Weights of a small transformer language model: biases.
Each number is 128 + 32 x the weight over the matrix's rms, rounded and kept within 0 to 255. Layers, rows and columns count from 0. Numbers have three digits each.

# layer 15 MLP up, 3072x512, rms 0.119, rows 824-1029, columns 128-159
156092179149097092152104146096143166167161123110166084140113182098121168108117128118141168104135
171099127140133165129150128112074210123132139194115136111129113112092038102183087109158109084193
115112115177133158126155087183102153133117208154118107136108167140111118115116119145105179154097
121124150169044184142164155102147166117102156110142095125167188091090157121111187130108150132166
132151095207133146127113146106092153100086115123108043137107121103115157193135145144130062115168
141173146128150109119140113148165114145149168105068098140090157157168080107101094152126145169125
104099088127127121127120128118067166140106144164175120165159113122101152129136126075175086157130
166133084078096056163131157177192123099122154134099108151113136181108121196096137110100157139188
140084118160084072137115110122090131100142155089042128127173120089148132144153155138092110137119
168073151129167085115120096141095137138152085140138139172130149149111127118111105099162132060094
085131098159063138094093145143124130123168174174105134090152125129150120134158103152098143178113
100127113127091168088114130133120139141136147120138104134129089094122135099064161116088126067093
132172108136121120101102108064115136122144116119057159121172138111100101151090082095146153112158
100182187124073136085127140088156095132131103112095121138166147151168120092070073096069181211180
138106123109072089105151170147134103155118090083176129152094174087135098149063146140110134134162
117120087123120148078133103163104107084129114087143121071112109153091096076151124174121164162126
123090139084147126122130119126124166101143118095143130135092128098143096134131148161135118107046
114123045060088165113127137071082104088152197174123109122106146151123139127106138174201097083172
127146117142122120125150044146180124139126190141138109139126145109090106175119120084104129102195
148120102168085126118125121136173098152111140142174114135098133166122151132081145152134150127104
132129124096137112135105039108130095128131182096142160098153163143139176080068139107194122083156
096125140101124133111107108077080138132143180106154197064123084105126118152125157149072146102093
135143134096064169108085158127119097132194117148148168083173104102142162186178180101111131145114
105066129130161101153093098118114167136130104125137058141123096113134064133093117135104128074122
130111110118090072131126169099098115174143166116202143182164154129134166041147078071133112118181
158104161115115098140146140099124170125120121163103126117102119105130122114130120110116151134116
121175160115147103052073109088064106129168144126126066111087130141147165099098088149080070114130
161093157146164148116098145154095108125185170157170126191141089158083145116118148120143095088111
099117122140166141139127118110108088095131095132088102073111151174121060102129143147173087109186
140131063119077153130060123076089142105172147145110128149112114100128161181133126122126107115073
113099130128143147140168112171135070157150151144143119093168132098126101119165091099119082079173
086211125087144153129133138056092155048105108177195084118111156212153121135100143074100144092179
134193092046127122161134097158105124163168137142148129152079175079143158096113123067089165130125
208111183146142157132125162134148142104120143064147116104127164231070164096139119128133167131086
197088198140177135142076078189198141143202117104128052084080048186152099081130128109094117127179
151104109122109115070104057088141153108106096082142071125092123086070158149143055117138088096172
137189144141121164115135115063113109113137086171166129106066111077131152217134103144151146114137
130136149158130091082180136160146062154095108086089101115100106086146158083128093174149132171131
128147069110108101092133173184118132121107146152156133098156173112113125137141117116183120162113
118112176088151112137142142133176102156130118146136159145065174137152071125151114113179114115174
128134128166111093120122113116100136103122128086158114139130127133115091128125143090142111177165
112097152132067235154084091098199176075211134145149126136143170174111154163149136165125104100130
153109127080139142116103146139157107169112142176116132102179098140053080078112134158142151087175
097102093154138082135147128167148060101151128181172169121070083079098207101186111104151089161186
121072074133105106218080100144100099113175138134151089104091168159154140062139109117192219076126
145059104098103128090129125084126122127134146118092100075086113147078114139193102131186129093157
109166142170137172159224089103105114106118160097133132140121130141144159136111108164139115158105
127067102122067160104156157160101081088144129133134177122074165152118141112130074117114171083140
124121161109105114098202111143086153124102174112129111093150132081125130141115096166113191133114
163129178148131168137115208141112150106141144109105107109192116153176123085099127150116126121128
130082116070134135139137129090163165117161097091097132120133070139134101108116192147063128146124
138077139113099125091135036107132136056092080143163134181120146085076115113110133096162091137097
162197160077168128144157123121159155128135156118092083044144111069111165080113121102152045160138
163087107156098140160100115108106166107176107204058044153138186131089148153150099163090113161097
110114164130138181126121155142190121119129103126171077080157126121094180190150170139106142173116
094138106111145154115122169151081097093169093163121092049140127063092132133068164152148109076140
111108144094147135113108099146032140193135066107118101088142103153144188172151138091087094117088
146099114105117173143173146167107092149134131167120170092070163132099114198133142145092128163122
148092115128122114101169083148159152098101125109131113126121086162099123123164082124106101153122
108102113117147169135162157143176124103131110129044130135139133101187152143107131068094151100109
131148029124138076167134148179125124172117164150118111126141111152139052165151142136114090113124
129122093083050101134076098114233127195124117116108146175133182163092135097145083135159150116108
179100102149143118098144129131116148129134121157144077143127135189192155083141112134112111122108
102161099127163087092099104180096060084166120105144115136151092140078100117083170166110116087131
126091117100107172139135100156128100095143134106167090148160102100145099184142115163085073139131
162151141136139141110157141115131202106127126130053128155151167094108133150127102123116162140163
193094101061156095141111104133229104149119112168159101163096118089116119155140135107016196153135
092096145110153129053112149152171121112105108094083126153144078099148146131137142154092100137149
164164077130184121106147114137223133155175130075164168116079151183169139103132148128129161147128
106128143102153151095080126178085138115151168081156127135163129070160154063098157143103174110125
203124118124127122133170107078114131150191145129114115082150115122069118150099134129100106137100
128127129131097131135092162119117156175144089128095145095096108041131142130142092145120123172078
095170119111055063138098110151098120123123110159088169081107147100140064076109154133090124116121
139159143155154112124132186138128143129137112118156158150159113197140126140135121141127103047175
147162159133047152150143106150114142160092129137063080193132228090128129153127125184158164147115
135142149094108118073123148105111126123119090142164113146142137095140129126091087100122155117156
119138157102109143118139128144172092164103138101146155122129172140158141142152139111139153144136
101117188120132116132133107131087122136127150048177153125108128138080145131132153111043137154166
130113127083110159093146131111120113138130120149164143160099148146150106190086132128153091110152
073126117139105118154088124108151170111128156093108093136117127151164173101101146111164158172154
111150165146172163102133107106109159192165096142159115093109141138149105125152163140119122096212
109131158142122148087119081164064118104119124186130147152166146153132151045135058106146127054129
152127166108120116038094045071118155100132051174078115130159114135116137125166113075142062119086
183089127137087082135116131126158140097120137139161123090114089055146111177146077113134161073139
144130106130110047114154136172072100118124167174146216140100115155146102114112169128139162080079
097176099088140102090148158162135137094157179132052099163128121132101107172091189129122093147140
122106215079119134120135145106139216113179150099085149115098137086126147164121153161092136111131
132175103136123148111171124100087088120142130125183170138089160145109137123143061143162120121124
153142117156128136147098140106118148112147103174081155090089137134164159150111146163153088091061
162113172152125096134109141161112187159173073171117130138115136154104152125092098183169128131156
141112130141110147098092138115103184076138069139150101117125135117162085165168082120102129141076
143107132141160100222134097151123133105159081100165134097063061070158116160112152151129140132107
090092085128133073104086183079081111171101067171094134098146139132137129126101057114125127130136
142171125156159140096112110079123115145164092161124138113072087138166143140154176156207164135132
117148082096116176120108166089054160137116153162096180073118065101119158113122177177105056112063
072142087119093094116115154165096066178114171077186036108141179171124100154131071145182079181123
131118119127141210147171105084138137073152100089152113122148142131122063106148124107175107117122
138115113111119130154123122188078119104106093155122154133177147094123168123186120216144142163112
126159155085121140140114113165103099179138170092089090182086125132128155025135129164096081185125
115113132132112159103102162056162132118074095114129157130127117179079069120111101168141120166125
109114141128122155115090152128157160118100154096188098150085090176146115175124173113137098148122
155105083173093151116146173120136138120140156085094111172133131165166150186090118181109150167123
159169088082165140139091061155127194158085102107133155149074127150084096172156116092125138132153
133113075099124185056104098111125103102172149105111141049134129060110146132125154141145109146115
120187080199076121154122137089119119149132142099041094144040115062100104080118105113106091076177
178134150124133081138117081117130129129186154089153156093129128140114146121185123125101098109160
122117188089145149155172130124242133137138080146160147127075121163175186070155082139165173179122
160085172128127130154122142163127142111120099149140114072072082255150145151156101072081129111149
075138121118147150099184141124098074068127095107147155111152112130216088117104157132108058136106
115098103142136106127111139210077072091129132118141145090178163154120111080130102139067119105112
086182119116126190119241148171137071133137106149159117114096119092084118117118122094139094085101
083133166163113141055045124128095126196098082063114141094166116188185112076122102177118151129087
125173135109135138137083142141142156145160124145110123161168122064113183138153111162124111138171
132120179146101047143150095113116135176118137178160132185172122124096118100104139142143094087117
157130119096103141142066163142096137149177168145147111138133174075092169161107204098088173163135
082107206128170159084095170108129151144145166126119052152098127110109220145138082102129122098143
072157117133111166077097128137149096096113193212147132117151098148143110140152139160155153109127
093118185196157193111128124123152140105110092132172100110178167139196111130153105147161168155123
142103129102089126101076093170134050157180166141175141108161146145163124062098161119140138118091
121136165116128113179146143098119121114173066115112124107171057150121093112131121156219116155157
074170170191113077135106142145150131140140047139102163125142103191124127155221151094085132118110
062204118147123115124097121140149147108066120183123137127096160106109145131146110144081128119144
118096166116100114145098158162139160072238090148130108155160158100133118137117103162125188090138
156117117132121120122128099168082213124127172153176092165100130133216133134006168141138103125161
101151147160204121117106166187186199129070065143156130094156114133137084141105154138073138117097
135115148100149111174120105144181091130148081103137151154144182118161122143114163101142180132223
115123129125089099149142102115170188128100175149134124099106110156142143124103077183133147157096
135101117150132151178129127128122171115119169091098109115111117086149122110130142114189172115166
111115142083112116162085128109075145205109135075173051120087099142083138177072148127179105178031
135121115141144152128132130144082109131105166148137082146090096104140135138118077107102142105138
144110119113083127108127130188141120132206234084125127158104135104116146118139161118190111129092
144118119095159077140151123097099106115139088131185139180084105123151049138190135179137121135179
153104151088105182156136144105123159099125130121125152088125119135092157125187163123160119136086
133097099068082124094079160096129099097157140088169138189126090107162125089107119127135136131116
119103141135114099135126122125127072104128123186068162142059097132114106115094197169142135199110
183090078101156123126148077150169074125152118114095118171134143160129096184163094185140114120093
089140120126137122138093078073117242095110162103102143144099143092092138049095157169123113116141
146130119143098116124162076131119180158101167143124099092112144151155090144073165152137103106132
117105134145136175164142173160144142126129088191097112099168126141075133106064081100136154121154
157138174101148099159149081120135143132169183148141102070150170091146137146103087127090080111124
158152147132097172082124111120192092168132147131109117116184158115157159064142094135143156106125
141148069140095124165065136097157137104119151122131121066118134147136099143175096126127124103172
087197133128167126156114120100142148150167158163120126112121188078118168161111150108242208084195
104141131097100119105128096159125114150073125148091145129054144123152105140132114192159126122100
130093145131158083141159098216081085111041155115112120113116164166055121112062096088178174107111
159164152138156133135133135183215177040144066155162093113079139178196111081151101127131108097111
101164090142159180094069141129137106062174084201170118103180187084144118110117112155138151140108
121147137103088128140089141138104170124130143144137083122128133161107133130178155159124105096115
163117165158072149148101156097128049121157150176089099150125111134096148152132149154132134138154
167123134115089097118146063113196124135126133139160104120101137118130203135174148143131086062057
136111130095082085130129118161105102130124161175172065081069076211069118131106139117087192123166
119135176127140139121130143150154136125148155183096166118122085134149179116159096134127138084116
147111125158119149104125117107106126135155122112097112123127127145183114159135141138152143122099
137128148165114157156104117123137171094125059088116114167118128103165071154125117062135122152137
131162187154068152107106153186082135110154205184109152140151128135174112088120119143108110134129
113122105133138140064110154154127100129110105070124114139148158129111136095149085123103164080082
094101087158164188148089112133143138106147118081151113114114066129098126104178116160133122086142
084072042118124153105131119195181130118101169184138175119079159115151105088124094183088086147115
131068115129121111120074088122098116139074109165092129156146137083140073136087164150133112144154
160092074151092092100174170113094132095152109115124156049148128129135127142122141081169109099161
102117131115147154137157139127121141181117107160179117149102132100094131157156116157117146130061
130086068133095119201168118183137098140160115164114158130153123078098151086121136152149110114102
172143167084113182075127154131076135151154092121117172080200132157138124157132162106136120115137
142070168087150145164158114148091111146133108097178095117174067099110111076089131109171112118143
084151121139127151100181115182114101091140125127123089165111136101100113134129144151095200105136
047149089102135097121127191140107193124114084130085124125112113100161123150140132132202150182128
135126099173123115168142104166115135127117183128130065171162168164199127131175115173124147114144
165109151125125138124165130091136193096164140185081140160109136160105171150143159201133151152114
130147123150108112189115148095142096128146086072186174197075082085102250139111161143109148124161
146105111091123144149108103161153150126189116146185179059124112127161087125147141108129166149193
188091148153144140076193182163103131196104091166163123063095154112145171122134131178125140203115
143057116091127159112103125183122168124154106123076121082122132127102160174173110089112104183167
109057146100067187099045113132119134147159124172107133117121064131102146090135092071136177146124
118110176107181150088115137110076132145174168120128093137178150090116114132139073182158141125140
110119126100217171170074075144121058109119100103106132141132164134163136127138155137077098095157
150087169168119149170143168105077090177138127133093095132108155161080131111120109144111147103130
114097111128133107156146138097173194119123130115137165158149112177083097108158111103176165115162
077141120090142118127157134172142109150117109174144124126168127162117118097078139108137103187112
129181104112190140063157104136194107124123119079121111137095129115129124116127134146105177112131
161124143049127152156137167066104108073092080227128168123164154106115196163142122119128150136146
163151148142092128139126112117097159132120144146156181129104142074140119127202150136157122134137
160126076134131158122161112089134150123084173107096135158111054098109086083099109182136140111102
130136116136112171093139150101119119100143122124160126103120161143153177101151140162077117124085
155111165088129137173114159141059104139150073142121122103166155152144104136133192144120168119098
073194150140113100100074107127132153095133100111141089136130127215133224204127194127167093097088
132130122082106145095118128072167061084139163189099115149116100173069129114131147102119070158137
109152129161134116187193161153156133186120170066185155181176099150050147156127109071188106128159
107164100160057161153157121122118161055135149103097122150158093086169133121179110131093129144138
121124117154139135123171120132098145153125129074140159133086161144182142143155201148131123171127
136195093132091131117137144069124130097105159081100120107056168121112095159137117113120149118145
135046162070108124154135168109129120195193106093101142109169126094100127125106141175131158096127
156150171142096176154091175114122145092110159067127088119123105117156082125171096158100122157177
108080083197200166064090088182099115109005169080144063088117076130183114131166176132125216195051
166109136129123113108145166086130120074136133128169100132102103126093081143076158108162088057173
122070111146166130114142092146099128099203139135107137099135079112147136158096123096125169143124
148140180112170160147118132132126159166138116159091096140145141165161067127110188105158185162183
107108124096101133076144100120133094147112118097239089193127076111116107101133081136066101106188
076086137200140131134147104214158202141110154104121109113150078106149092160157179094128125127113
157134130121157184111120181164167058181164088146113115128140124113109164125165168133177127176148
141078084070106142124144133118155154115147143129116073172099084151112107115143150123086137101084
107124131159137212152132181155101139112127126135109136097119133193143103130136146136134080174128
169191152118168171081118103123103175099141156117124077105182176146128140132112111124136177119092
119145116159094124204129143114137134055174123155152141130126161090093135147107108154111116141105
155106147098205146166083068096065118140107156142113141092130146109131151129094131150082096065121
174110116160197121133102130122128104055083169110145131138156133181133152087137099116126140126121
117156156136081100100093110121084207101096151136133107131141118114083133089147128115147168103139
# layer 15 MLP down (transposed), 3072x512, rms 0.202, rows 824-1028, columns 128-159
129137081136098118129150112112114114097100121136116076149142115096118130081110099048144113178191
050136114135103151126097058109100111108115132114153078128161130060149138119076132087067071168064
119169144143182164118148063136109188091183128148106171096157103109132070000100117188090133107125
141063079132182166077153148153176079122104103144120175135152174138144145129156120120168141141043
137073135108124105138123149071171193092106125114074197087134208138120157038078119162128160080096
114140071092143108102167169104098088147136105105168172159110119174148133149124157105175141034138
152094108082142111121159142140137151127099042181099109133168101109098141086140130145160075151114
191119164076122108198109150145081161183196217111119137178113085117184132128121065130134098161159
109213138119146187114097081097161130099178109154089146089101168097131135113113080161075115101145
102118087145119159115141115080112055165114133093077123128125111177111115104159142111074131132194
138195096140097101150114114136109166102069090122185112059130079081106151075065119152119089127144
162107189123156084131097143169164116116120080117118095091214130159090123094091115117118070142116
074125135099116089099076076112109180126142189177123083168130192071176064094162089116105135103125
103166078053106139182125129121128093071187161141174162115090131138213127118123122184150102060130
178142168145129137080080165141088145148137159141094090191062155051149164080133077121116176119123
108129123135091096090105134122122148123170156112163079084130125130130147131129078091089064171122
082098087136114100094098140158081122128125148174104120099109124124117153098092151121136146103131
146082112160097119105130145145112177105137067114119088109160155167087131158127115092107097090117
158076209084141120177125105122145144117165142124137138143122133111143149075049113114152116130126
057168138167119158128116119072103160122152100142088087178123157128055072066086153104114108155139
082155186155166145122104122130172096126166135135151050191129126202081162039115172167099137191137
097183157115104142095046154119096073093162094113183133158161174160145127133155123083119119139102
128110168142140095151134149124122110127123127110131044185142108093128134127100123106118188118142
160221121094104125104124050098123127062142109155138116135075045147120139105118080103169103141106
037082074088169248111127121125151083112138134147117169131141063160112167175108115139102171181141
098116148121165149145124144135146041090147133112118130131124126115112116075117093078097121073097
125096199100126099132144085186107126116157135067073118125140160132175122166116153133104074101122
116135111161086124122100151142088206151093050085146161156086099134113126103115049167108129133072
184091102110202101172127108173135144131184140143098118161107102117128174087114145069077163124118
156095134121111170117102128159079229114138081109121128118158116124132117138109085137108108226128
102144091165169096126144130110093138089110181104098126126092117115137126173154140104110124074114
144082104126101111075167122114171124199122101150091101087179112102072130061141131132104155115126
128159148156130115157087148099078060208098076095088087206154134144096134134129082103173106160091
125197210140159125186120097089140051122074142106119096131113173186118081091150108153080087102141
176133167097098174163081175215142109195052127115108182127124137132160166119108166160143097164179
187151109079116168133093072120098185151096103127119168118103018101165122097108160131067143097174
090146106141102100111153142118115119135086114175102111119151128091174127108122093103192075126182
123159138107098092150171121077176137072131108151101151138130107149112124093171166191098158085121
101111183123096123141123148099137165097115169123155141101127165133091086116112135142142159119175
113148126178119139162115106091076125096148131179201181135183148116097106127123139085133178148081
136165104151149122124110122108150199148120145141165100188152117147108147148090113101115150095097
100199202095061194148154118116149201119151139098184083101132170140085099124203195165105232136088
147165145085098146140167152129135118114100100060131182136068162200108086037119078143158199186038
077086097119068157093163123076121162092091148133099168173152103054193168255124120174120145131112
080086133126142176083072149047109111097114149157153097113103119155117085150137127140125120096139
171128157155141158207111090131116139137141135065136097129153120117136098080142173085108116094093
084130108140140103095082124113102118106139195080110155139122108100151083083136159181092130146144
120154124100071115093125177094055131172112147103144188057116176121083102034133068080139074113133
124133064131154148094160194091164114129141096089078132163112148074087142116146146116108080046184
133134112114151155101142169142109155172127065062082147074151115149087137077097143104108102162130
048096081084113089122113173165121179161085108127114097131077121104085129133143088127110159162116
090148126114138159102139078103125092113097073149058146129134069116120134052146094000108119155154
145108183093126138123154119151124047182110172150120091072117152135140137183176092097137145125114
123092101114101164147086150100131133118098173092143090127085122118147071104079134125067105081146
152124126100121112108093108092111134133073108085136096089122122077120108189084089170145167099196
138125114077194125169166146175157109102123086124129119107164097163119095184187115118112134121125
168140144137104143119135102119104193146070134171130151143119116108142176195165120128135128096122
164169159161146155146123142131156121155118118102119108107066117139110126165056082119129104128168
041142080152139150117147092138127154214177035190163125164141144107148149073159098112116062134157
108180123093128142115132166143140094149132114167149109140110127181133104130151107144163088125142
114174113147130152161124146186168098143096071112155154101155086120111147061135069112174096118152
081079157142140142098049081194097130151111092129102132137171124037147159103079155172072135101211
170159070072141081127178140109114080102151140127164077176111133142132150089170146170093098070122
204181158135090146118131052109058137111093159159112121099078113151096164139056091123134116141087
151104080084158104098150114113151088092070133119122151184153039115183064093135117085161189139104
143107125182156103041086122175110086115194140151119107074101131152094113117127146107144148071101
090162148142186184067150103095133113110132136162110131128151135178151129117144147101147068159107
111147124139076143032164186145103136185095119131066098165123144114176127080130144061156164143175
152104141179171133138119148150062140163171061077168150107134160114127108029173173104126176140072
108119131174138146147102149081116115141110163118141090220170091102173092102088171096134054146113
111143183122072130142185126099182153173129140149115102152085154127072088056154152159144122143144
076103123111114111126155126148150100100123101127165148159141173172111136221073093102166113052184
107122108142119109120180107061133167113097086153103152166081148125159162091189083089117067131185
174104105118127119159095108124112112110068144113156080139118102137169077089084064216105149167156
140062108085102084126154108111111199156152129140107156149089138154151208117135146150165150121110
128196127128100095100105118118147093134204162106157138120118085132103105151136197149099051146110
117121120087110154096128130116095139173127148133160131100159110178098115084121153108092151131116
124190090160182140126095106105235102130157146169157106117128140106101137073159079110103125125157
112083156129151091097184108117120098106107138162247150130152119091137109128136143126150127096117
144147093173142112157164159091170087134178110136150131125124097136122146075095129087148111123148
087085154165155095130179156211146098176112110097103119052154192158217077103120084141090110180102
124094103105127108163101109141085145146154152093127095063135126113058133099106116058108123124117
139138140250098094129096130098104108155184105113156128117126126101138106128136134137167102163124
119138104141086087156082141119106094155136132115131104123139131100063087094102132128124103152145
076130150058135093118173116195208154141031125140118121097102110121171148133099158113172091149155
127182181113159086096134151109136136090143123075156119143102141126129164150078127177147097138070
117123126086117156181162148097087156101142123114098160096081062110122107081148123146138117166110
188124079091161091058131086147139143147134102103108129142086070186154137109151128131057081118140
152108160157114100116095085109143135140121145109137102124127084091106102124180134126117171156131
111108144157090162142201111136112134136155153136076053121121131132130186042163161170147143123153
126167179131145134128088170054143068087134164179113115161115079174150134134140085179140067103080
088125073120096185103194142146098138130147092138150152117158158195140098133082143115050159128113
130104159144148158147151118097098146118145138162142189081119168095080107110122138176123092092078
156118141160109116156133133148088171136110134194129068097172151166090157151087116186115141175162
137083154137095170132103128092162042122100111160123136149142154066108154202132116127095132110080
152109121137056089152149140156147069183156085136136060097165163148118146169116169163100076093132
072076120119098156113077095187097134072070124094157107117130110128072109071112122100113109124163
134141148099154101103140129109118219178095100128142117138115113104134116101133133118091162137117
111088180185148193090143133128104121116112131130137086094155139118113089108096149131130122104165
162100103137089125130094212149151099144170141098128125079163141186073129154123137111103133160112
108177091123134123127150154151110178110113092132087110187147076163116142076050188095136138137091
107108115126129140150134116100110092039152150141116150159166120099090155094071131136120109079146
161121101121101180144101157102148255067082114080138178134127143141093063122137152154124107138171
117086124167143179158112048115115150130157162107149148168129034083133118120128134174126071103166
062145080093068104143078144081122046110123128131143145130120125119143130106124129112132134090170
168082053138089141131058147175144111112135166112176125084004138105118150163134125152061112090136
108136164154139188122141045099162119164160114088137137124102157142122117065208130147142166110097
108174104098107156134093079135129099152118170123145099156101167133153150214112101116112112136155
103128146092102128047140131135184159147111136167101154153128146122151162136148159154098121062112
133116122129115158113162104089135189132098121075160093119124101141118133121106142134145132123114
148200137097140148155101145134130072203062094103135127164151170084156094043110177131110136148120
086109111144147116112132154091112106117109144122093119144148087078106143096115105106173159195092
128153128114140159169208120100090130153066126176127164158148112130111128170118161158083139172173
145154076095159147134134135127112067048128094108113080121120070122132105129100114149150060086159
116123109114087153081152138145102179200127047083126189103133122136112163079135143085148108158139
142186088077093131132142169099061129165092185078104158145129144137147128117112066092151133157119
084146112111096178111074102139065101080139110086110150097153152150179098189202114130136168125155
139157114113133138114101135082057072122126143138116032089131146079085172118162177109104117171137
114211202107108143111129124164089141194088087114090147161111167135126161165148099182148141135093
077125134128139122142173099071191094118159171042085120122144152129124081099119116125153138123099
112122152091123166105139119088129032130141062121117169149158106168157104122135101119112148127142
123130115134179099135129141173129102156139123109101168168143107138075146104183130101117099123101
071160134151146142091135104067125127128145141119158141174161159166140112094160062126111106108116
211099156099147140107124145083118148126081154157111136163127117053189135124149102169128113164146
181142126127106153238120158091164149174120155145158074093144120131110135095144157133148143148127
152107153129140176141161127096113110151082137099130143112120166110109085125077118115104075095095
065097150095127205141141090142144212114115121123154072142193137096158126129155085087125128190065
110123133115117119115100101141085174059180146116134128104135074166128116154119129189141141099048
177101121124110154184145140095114110155119077117114063131123140097107102163084121151146122096108
083141083102118170133110160086154110138153109096122160146128112138136109080119146069090124112155
181147137139112184103165090160100124097150126105130098072137075107044109074159169124091097152150
131158108174158103152149131112125153159141130139084186121084068126132110219137131101154156100121
120150117143067132122111168132138143123147110156146074120059112117176168059136108137161130143146
095155101079152121159188114134155128154116097122123138134062104115173102119099084131164150090115
099128130074149167116144159081119158082139148096111102117167103077105147106122145096147149162120
205104121174123074101116157148111069125105157098095087063103131129161144177092160197108132110119
124152126137143095106182172130102255086139104118099093103164181098152134098140139143134084149129
106114153090134070078134157119136092085155146108139167076158143134177110072139106126092165096076
162101107144094187076069200106140108106142173081156080142140176144174093160149157169111118141135
111177178142163150068081107138137150097139076124093122095103158147175087117126114106118185115085
136072131131100111186155117144086119149205144149118113139161153116100124115139166152099146130099
107133085111046141085137079142132094134144137115119085149133109177153119126187143085101115123101
110163048115087170148106087129124117038091182109118155171060094077171037047148058117140124146117
122111134093169158134112173140119092098187117151159143116150178124131107045198183061081074174129
092092114118135101163092095132153106113073078116131129135112113100129074029121077153086121172061
114079126152111111168154175105125151102068085116205160187151106118077140125134090084134143139156
108101099084098070106120167089135136100155111192118164201145144213090092116173175134121038164081
115152117081182215097150101161177192097148099139114138133100197152098131153108161108151136096110
168110138115120106098140107122153154129145077108122066112157085073164052089161120170123029131130
158100168146133199079155133083101147200092104094128124124112104132159133034147147142130119090097
138022098069096131141105113160178079119131099110089113181163141123154093115116128100136127135108
117090156112113146085128092105111172090141091177112120103141104150103096078178145111102066175151
149118135185141069088192092168123078099073097152102131073141163125103080061092155202109195149147
161037129194157091129131067098101137098139056086100147124116165102166160189105113077142065153116
103062125108107125130107103161077117133104094102178102088155158134130103180156103158145154121133
128180106126149132034180052103133133153108068109179085111117127148099175168103156065115134156141
102084124118150111096161090092112152129058090088125109124195122182121143034089085142144102115062
173131133155168106121140118171108133142128167088123124101121166119108116031135168166181112102137
118110158146180119162151110112140126070084088154113154109156027142058162103110007204147085169092
135139111123058157078148090109138149093132187091109098117147110128154131119107119111133058069101
054136158029073083126125127151124127126149136121165122074176144069154111100100151137159074135147
062107095070151086146102121127141172135145126046106159089085151096129156075103139137084092113157
149123153122129096108045181135118097106124058171154151124116115133084122131115122115116151083122
156087179117173077146129092096208112104127142089107159128123105105138129115112102129120138054103
119137120134089145149141091138079100108121107208090158128125090188088088119136161146147176159173
139155125142164120172082159119105169150119169105105166103106162102143130085079125142096160057174
141142128090136157085114157179087083145077121142111106191128098164132119140163118178085100140152
148104149143131155150115146134141108114128168122129109108111091129145166147133092101106187084158
162155134145117097173074178125149160163120174087064119121131151130155127044085116175118106110143
112121142184124124143142131127129203143152167093122076114153111135102147133131117121120146099133
109098147133154158194167062136147132146153116086112139111126152116144154045143102097096175118147
107049114124125171123108110128138220106135129137090150144077088119166147101113155142157136054091
088161134093174093143147141101165076155159107144162135052129072176142171160146102066144114119090
167075080122144145065134136151145105094140136087155092096165097148076069090134099154098127094136
108098120115137114137122131163081151148138086082210172109122097125143151141070094136135061135132
111105141091091141117149132107180141118118131136121097093127117123182101125077062176113131177145
137145153108152082094125097127122105198086110135156167108209159162134163123142146123106126143102
168125151114175078144133160074127140069139143056135099117131134086118130121146107134136103113125
128098120123167107131088214118069102049107145152121154152082138176122127044180129164086071088134
086115153099161116120149129148090114132123045139125150107144133101100189118065128124137148139163
108184115187109119163134139121065159129096096082104119115098168138098132078060125133089103093174
121070101112155162174104134140114087151143068120134173085151179129157100138052117149164107128117
145124106143149120085140121094135118170075165127119171129159106123090114158129123126129094100074
136110115058097136124127088164186093146078146113172116180105143160150098110124152174099149103101
167104076116094165156118100139116176085158097123120143119073091080171107167154164115131063109108
186121127144104089144106155138144120183122145083133185130129127103102139132131121143079142107151
020101097179116139184094127096147177084176171083060150161201103127084126162118146093179084102083
102166204111156116166098118142135053187113191126097140032035079176105122071100168138153074118164
135118127136141148116139153083071139157189107133143133127101147104124138111094124122153135143083
072131115170184102052139163090110085126116163129158162170129127105115145141125142113155109115130
149153078131126145124101075127141164130128093089125140140162112151157090156147104112102086142146
058138127115130138105106126154140135152112198071139139107155111213157146099114136106124101116136
131125147138128134113116120105100182113198088110101144137078105088114086131124093092140089124171
122131177090047110083132141151087123135143116089118134160190124061107104104165069014071202174133
108119171144109180081152135143139141186206158123091104112183118119129168131113079117132142102087
124100124089136091161121192101096155097114085103146119162133115166119122169138114121147103133121
134134091150141178149149150072076096108105128155169098145151092151088118192105170133092116132066
112142142113083087138135119123113123091111071091120133146129132106094112149130159107076143164146
112120132097111139139056126138112079061060118175123117146163143111112102122082135106130142067174
134139127113132141089140159146109099154125135131148108171168165164100093181143138121185068122147
105072184148129144175133196150115096135129124101119097076119157130109131148086137128079119169108
072115133132138133153099169127135140161152157175135113140119107074156101137119192215132093190102
104076138143121168104140095085124152132113090136130162146120079093148133181092147120114100148107
158141194081153140121103048160111139151114113140097119065110119150114171115162059061120092145171
138136146138143166081075120118187101140142167141160089110072144190122141169170153197103109086126